Part of a small language model's weights: MLP 512 squared ReLU, RMSNorm before each block.
Each number is 50 + 12 x the weight over the matrix's rms, rounded and kept within 0 to 99. Layers, rows and columns count from 0.

# down: layer 5 MLP down (transposed), 512x128, rms 0.125, rows 489-511, columns 0-63
# up: layer 5 MLP up, 512x128, rms 0.138, rows 490-511, columns 0-63
down489:62 50 42 56 54 53 56 51 43 54 43 45 42 51 27 39 45 34 66 46 39 45 40 72 36 45 50 73 48 42 40 46 57 55 62 34 72 65 33 63 45 39 57 50 43 36 29 59 40 46 58 52 47 56 20 56 50 42 43 32 42 55 43 42
up490:40 42 58 74 73 52 56 31 32 37 48 53 57 48 71 52 33 60 47 43 52 55 56 59 31 48 58 62 49 56 49 59 60 49 66 29 52 59 39 51 66 44 55 37 51 56 46 52 50 38 50 22 34 68 63 42 42 74 48 48 50 65 72 28
down490:39 56 64 53 68 69 34 64 53 48 41 49 40 39 48 48 48 54 52 31 37 49 41 50 44 48 53 54 58 55 41 69 52 56 63 43 63 67 41 45 30 54 53 52 29 79 18 57 54 33 53 40 44 70 29 50 46 63 80 49 43 64 46 32
up491:42 57 43 71 50 24 43 28 51 39 50 37 70 28 40 71 58 34 54 46 48 39 65 72 54 56 43 44 53 59 68 51 52 40 45 60 67 58 17 51 45 18 59 49 42 43 44 60 71 47 41 36 55 57 50 42 46 72 42 63 64 51 36 50
down491:58 32 74 48 35 27 45 51 47 45 37 48 54 28 42 39 39 46 37 41 33 32 65 52 49 58 51 49 45 43 36 50 52 59 75 46 63 58 46 58 45 46 27 52 59 40 55 50 58 35 31 44 64 68 43 49 52 49 61 56 30 58 55 44
up492:48 45 58 61 59 80 48 37 62 30 62 40 57 71 47 74 51 44 47 27 57 51 46 67 52 44 20 55 35 51 41 53 91 58 52 67 53 41 52 35 44 43 68 20 64 34 42 34 68 56 53 39 30 77 48 52 43 43 51 54 76 57 26 49
down492:47 27 50 80 64 41 46 55 48 56 44 33 41 44 57 59 47 42 58 35 49 31 41 50 37 57 71 38 67 64 61 43 59 51 87 28 67 49 62 49 70 59 61 61 35 32 44 39 51 55 52 59 42 34 43 42 22 53 64 69 58 79 68 22
up493:41 36 53 33 62 66 41 34 56 80 55 58 46 26 48 40 56 61 48 33 56 59 40 56 54 40 53 25 42 59 48 53 72 42 53 59 53 59 50 56 36 47 56 35 39 44 62 38 37 41 71 42 66 39 61 63 65 56 49 47 52 40 63 59
down493:50 56 48 49 42 59 28 37 35 70 39 35 40 49 51 36 66 54 42 67 36 65 50 37 55 47 71 31 65 52 52 41 68 54 69 47 23 56 53 61 35 57 42 39 35 46 35 59 39 61 52 31 63 42 32 47 66 67 55 54 45 60 72 70
up494:58 44 49 56 58 55 68 51 66 47 43 44 40 49 44 59 40 46 63 31 50 70 36 60 42 64 64 22 56 57 48 58 50 51 66 46 41 45 43 41 59 38 40 39 50 44 43 41 54 53 79 43 59 65 68 56 28 55 58 55 76 27 51 37
down494:64 35 66 62 62 36 33 65 47 52 57 29 49 48 30 30 45 58 65 32 53 48 45 59 59 38 57 41 67 46 31 72 30 46 69 55 66 65 70 60 68 53 43 43 45 50 38 51 45 53 36 45 63 47 48 51 32 48 49 62 41 54 50 42
up495:39 59 22 64 47 65 71 53 57 46 49 58 45 46 58 62 48 46 45 46 61 53 57 48 48 48 51 28 49 69 35 50 63 70 53 45 53 77 37 48 53 67 53 24 62 53 65 57 62 43 43 40 31 48 52 43 60 63 37 49 68 44 33 56
down495:46 53 56 30 67 28 30 45 53 39 37 45 67 54 55 49 62 56 43 76 65 48 75 41 37 60 62 52 61 36 53 38 46 52 40 69 84 40 67 55 50 31 36 44 55 74 58 30 62 49 39 48 62 54 21 29 68 50 68 59 41 36 57 60
up496:41 38 53 46 41 36 53 49 67 35 53 76 46 49 52 61 75 35 28 55 65 51 59 42 63 59 49 32 54 51 58 54 46 38 50 38 52 24 36 49 47 52 35 52 68 51 43 39 39 40 72 24 40 54 40 53 48 20 49 44 61 72 45 41
down496:44 54 33 66 25 55 44 50 28 55 75 67 45 57 42 25 44 52 50 42 37 46 50 59 47 58 45 44 59 10 53 38 63 66 37 52 63 33 53 33 61 49 36 30 58 40 34 41 49 43 48 45 34 58 34 48 67 16 41 43 78 48 37 64
up497:47 54 51 31 64 37 37 40 60 46 42 63 30 75 48 46 66 27 33 63 62 71 71 35 46 45 41 40 41 48 49 68 55 55 49 65 43 52 32 43 57 38 43 53 60 71 27 61 49 56 53 30 53 58 44 47 39 51 48 24 56 48 61 55
down497:50 52 39 44 66 48 64 33 63 40 43 47 60 43 42 46 59 64 46 86 29 58 40 63 46 42 44 37 50 43 52 36 46 35 34 64 45 50 44 68 29 37 57 48 42 63 53 62 57 38 77 46 63 50 43 44 44 59 37 62 70 69 40 61
up498:48 66 46 48 33 48 49 40 36 47 51 72 55 65 57 41 30 54 37 49 62 49 61 55 55 44 44 49 31 58 60 23 61 74 55 51 45 52 49 42 35 52 34 52 40 42 57 44 50 58 42 37 69 65 84 33 46 35 55 36 36 43 77 41
down498:62 72 29 56 58 52 49 59 41 40 36 56 59 49 44 70 43 41 40 20 64 58 38 44 48 65 47 35 42 69 56 46 49 42 31 47 71 72 36 72 44 51 58 64 71 58 35 56 50 48 53 42 43 55 53 46 68 39 46 36 72 50 70 69
up499:45 45 28 44 38 47 62 62 37 43 43 83 50 47 56 67 58 39 44 51 56 59 41 35 57 58 38 32 56 50 53 50 46 58 62 41 50 62 26 38 71 57 63 60 53 49 57 50 58 39 56 58 53 50 56 71 48 58 29 74 54 49 37 55
down499:45 57 34 84 58 28 62 49 53 41 47 34 59 41 73 44 58 50 54 64 27 48 38 55 52 55 47 33 57 28 51 41 53 41 55 60 57 50 53 55 57 41 66 54 59 53 46 42 65 44 63 59 68 68 33 45 45 45 54 42 68 59 37 34
up500:51 75 33 54 62 62 49 60 55 33 77 41 76 50 46 69 28 76 43 52 53 48 46 59 40 53 34 44 25 36 61 56 59 65 49 55 60 56 51 36 48 50 58 52 25 49 61 16 51 36 55 59 48 53 59 73 28 58 36 42 58 47 54 59
down500:54 66 47 49 38 52 40 68 53 75 67 64 46 66 35 52 38 66 52 54 36 55 51 42 43 40 35 61 46 43 36 51 33 53 34 48 63 52 68 47 36 27 56 65 18 46 52 53 56 56 29 57 34 39 43 47 48 61 57 33 72 47 45 61
up501:54 51 36 55 55 48 44 50 28 24 64 55 64 46 68 53 32 45 53 64 66 48 63 45 43 71 45 52 66 29 40 68 65 34 73 49 46 34 34 58 62 43 62 42 71 41 56 53 51 63 61 29 29 43 46 58 42 45 54 48 49 50 81 61
down501:44 59 35 48 28 33 43 63 81 39 57 49 80 43 41 49 28 75 51 71 47 60 53 48 69 34 24 54 54 51 68 40 47 37 51 52 28 49 34 60 51 61 46 53 45 52 46 59 60 50 49 53 47 49 63 49 45 37 53 41 58 70 52 56
up502:62 49 46 52 56 62 52 41 50 36 65 48 67 52 29 54 61 47 51 47 50 45 52 57 74 68 56 47 52 52 53 33 45 62 69 55 49 32 49 54 51 60 31 53 50 51 69 43 65 31 52 41 42 64 63 57 52 51 47 70 51 49 54 39
down502:60 45 35 47 37 73 47 59 40 36 47 50 48 31 41 63 46 57 55 45 79 60 50 41 45 46 64 51 58 51 38 40 59 45 71 53 40 62 69 80 50 63 69 52 66 43 50 54 37 47 49 69 52 44 38 31 36 51 62 43 57 54 61 69
up503:47 58 46 40 49 36 63 47 54 26 61 58 44 37 55 51 42 55 51 38 61 50 41 62 39 49 42 55 62 41 55 47 52 59 36 63 43 65 67 49 55 65 24 56 46 61 46 37 49 45 51 42 46 65 53 67 39 43 53 62 48 28 55 40
down503:33 57 66 61 43 44 41 50 53 37 16 46 45 37 41 53 49 53 46 45 52 52 57 37 53 49 48 37 45 72 53 65 27 43 34 48 44 57 45 67 43 40 47 42 59 67 53 50 49 45 59 39 54 45 72 36 51 27 40 68 51 43 30 53
up504:35 58 30 38 63 63 67 40 59 35 42 56 61 44 64 55 44 40 66 33 57 61 51 43 45 64 38 36 49 43 57 49 45 43 70 81 49 29 63 42 49 57 51 39 40 42 62 59 68 44 44 61 66 57 51 54 46 74 59 47 66 56 47 55
down504:73 43 49 51 41 72 48 53 64 38 69 24 58 49 42 64 50 49 58 63 57 48 54 50 57 58 52 53 43 60 61 47 62 58 54 45 41 32 46 40 63 45 54 15 55 26 68 44 52 31 55 50 47 56 62 64 52 48 67 45 66 71 51 43
up505:46 49 62 32 72 60 39 48 56 50 41 76 48 61 62 60 57 45 36 49 62 56 57 45 64 64 47 37 47 51 57 55 53 36 64 59 51 40 38 49 74 39 37 56 31 62 56 49 69 65 69 48 50 49 49 50 30 55 33 52 47 47 61 18
down505:73 59 24 44 36 43 45 50 40 55 48 30 56 48 53 58 50 65 49 29 55 46 70 42 24 70 32 59 66 58 71 46 29 53 32 38 32 36 48 50 80 75 57 40 53 56 36 52 43 46 65 61 48 33 45 34 66 35 58 75 51 49 44 35
up506:49 63 57 59 53 30 38 28 61 34 57 54 51 53 69 68 41 23 56 52 63 45 55 71 47 76 45 44 42 38 26 48 51 58 48 54 53 38 38 55 45 71 49 59 43 50 65 48 35 54 59 46 37 54 57 51 55 76 41 37 46 45 46 65
down506:61 53 59 48 43 36 48 40 73 40 38 64 57 28 62 53 44 49 43 64 53 26 52 55 62 36 63 54 15 23 39 72 70 53 67 51 39 36 32 54 38 58 52 47 33 24 52 53 65 50 30 62 45 64 44 66 48 52 46 48 49 61 50 50
up507:36 36 59 79 54 36 50 44 59 52 41 64 54 51 49 60 64 37 40 42 71 66 72 62 53 52 38 41 21 63 54 45 65 48 55 70 52 36 40 52 38 43 69 52 61 40 50 47 51 43 55 49 42 63 68 41 44 72 50 44 43 52 66 62
down507:65 57 57 55 44 59 54 48 43 58 56 42 62 46 46 49 40 58 51 54 55 48 45 36 52 31 46 42 38 44 25 51 47 52 61 42 54 66 64 49 44 45 58 59 48 37 53 34 63 59 39 63 63 43 44 61 39 45 81 54 33 49 48 55
up508:50 62 60 71 56 33 46 55 65 61 51 40 40 20 53 45 45 43 58 57 50 59 54 43 53 52 65 42 33 28 66 62 71 54 56 53 51 55 40 53 68 62 44 56 44 45 63 37 63 51 61 55 55 55 63 67 57 49 41 55 43 35 74 53
down508:59 44 61 37 41 63 50 52 55 62 32 64 62 33 48 35 31 46 59 40 45 57 39 32 60 58 48 65 44 77 53 60 77 58 48 48 35 30 52 46 57 55 45 56 66 54 35 67 32 60 57 66 66 53 64 49 54 67 73 53 53 60 56 42
up509:36 50 45 55 51 88 65 18 52 53 50 39 54 60 23 73 49 62 56 72 34 42 57 29 72 43 47 38 50 51 33 76 72 80 25 65 25 41 59 38 69 29 37 61 48 41 43 28 47 33 44 47 37 33 42 61 54 42 28 43 53 58 57 57
down509:50 53 61 63 56 37 41 50 48 97 45 12 50 57 31 35 63 55 55 48 57 54 56 48 33 51 36 43 48 50 50 59 49 56 46 47 44 67 41 43 32 74 47 55 73 41 44 39 46 44 35 54 35 53 74 31 45 41 82 67 35 37 58 53
up510:36 56 66 63 80 65 42 53 24 50 68 35 48 46 56 56 46 43 12 46 32 58 56 73 51 44 58 29 53 55 57 35 66 47 51 52 41 35 64 43 40 43 43 34 41 51 63 47 54 58 73 41 48 44 59 57 62 59 54 40 67 47 46 51
down510:48 40 56 59 47 50 44 53 48 53 50 41 60 68 41 47 40 54 35 65 46 63 64 44 55 44 51 55 80 31 47 55 62 58 44 48 47 53 58 52 40 27 64 38 32 53 68 57 43 53 35 73 55 43 45 57 71 47 63 53 43 56 67 62
up511:49 60 35 62 43 47 63 54 46 50 74 57 37 56 65 58 60 54 42 65 40 43 47 58 57 64 36 65 28 63 38 70 46 70 72 58 47 50 40 37 35 48 44 60 55 25 40 47 37 50 58 33 55 61 53 76 55 46 34 59 52 64 48 49
down511:60 56 40 64 61 61 43 79 30 57 42 68 46 66 71 42 69 48 28 49 36 61 68 58 66 45 28 41 59 51 57 42 70 56 48 30 45 54 45 57 76 60 52 35 23 48 78 48 36 68 40 62 55 54 57 26 50 49 36 40 59 37 42 63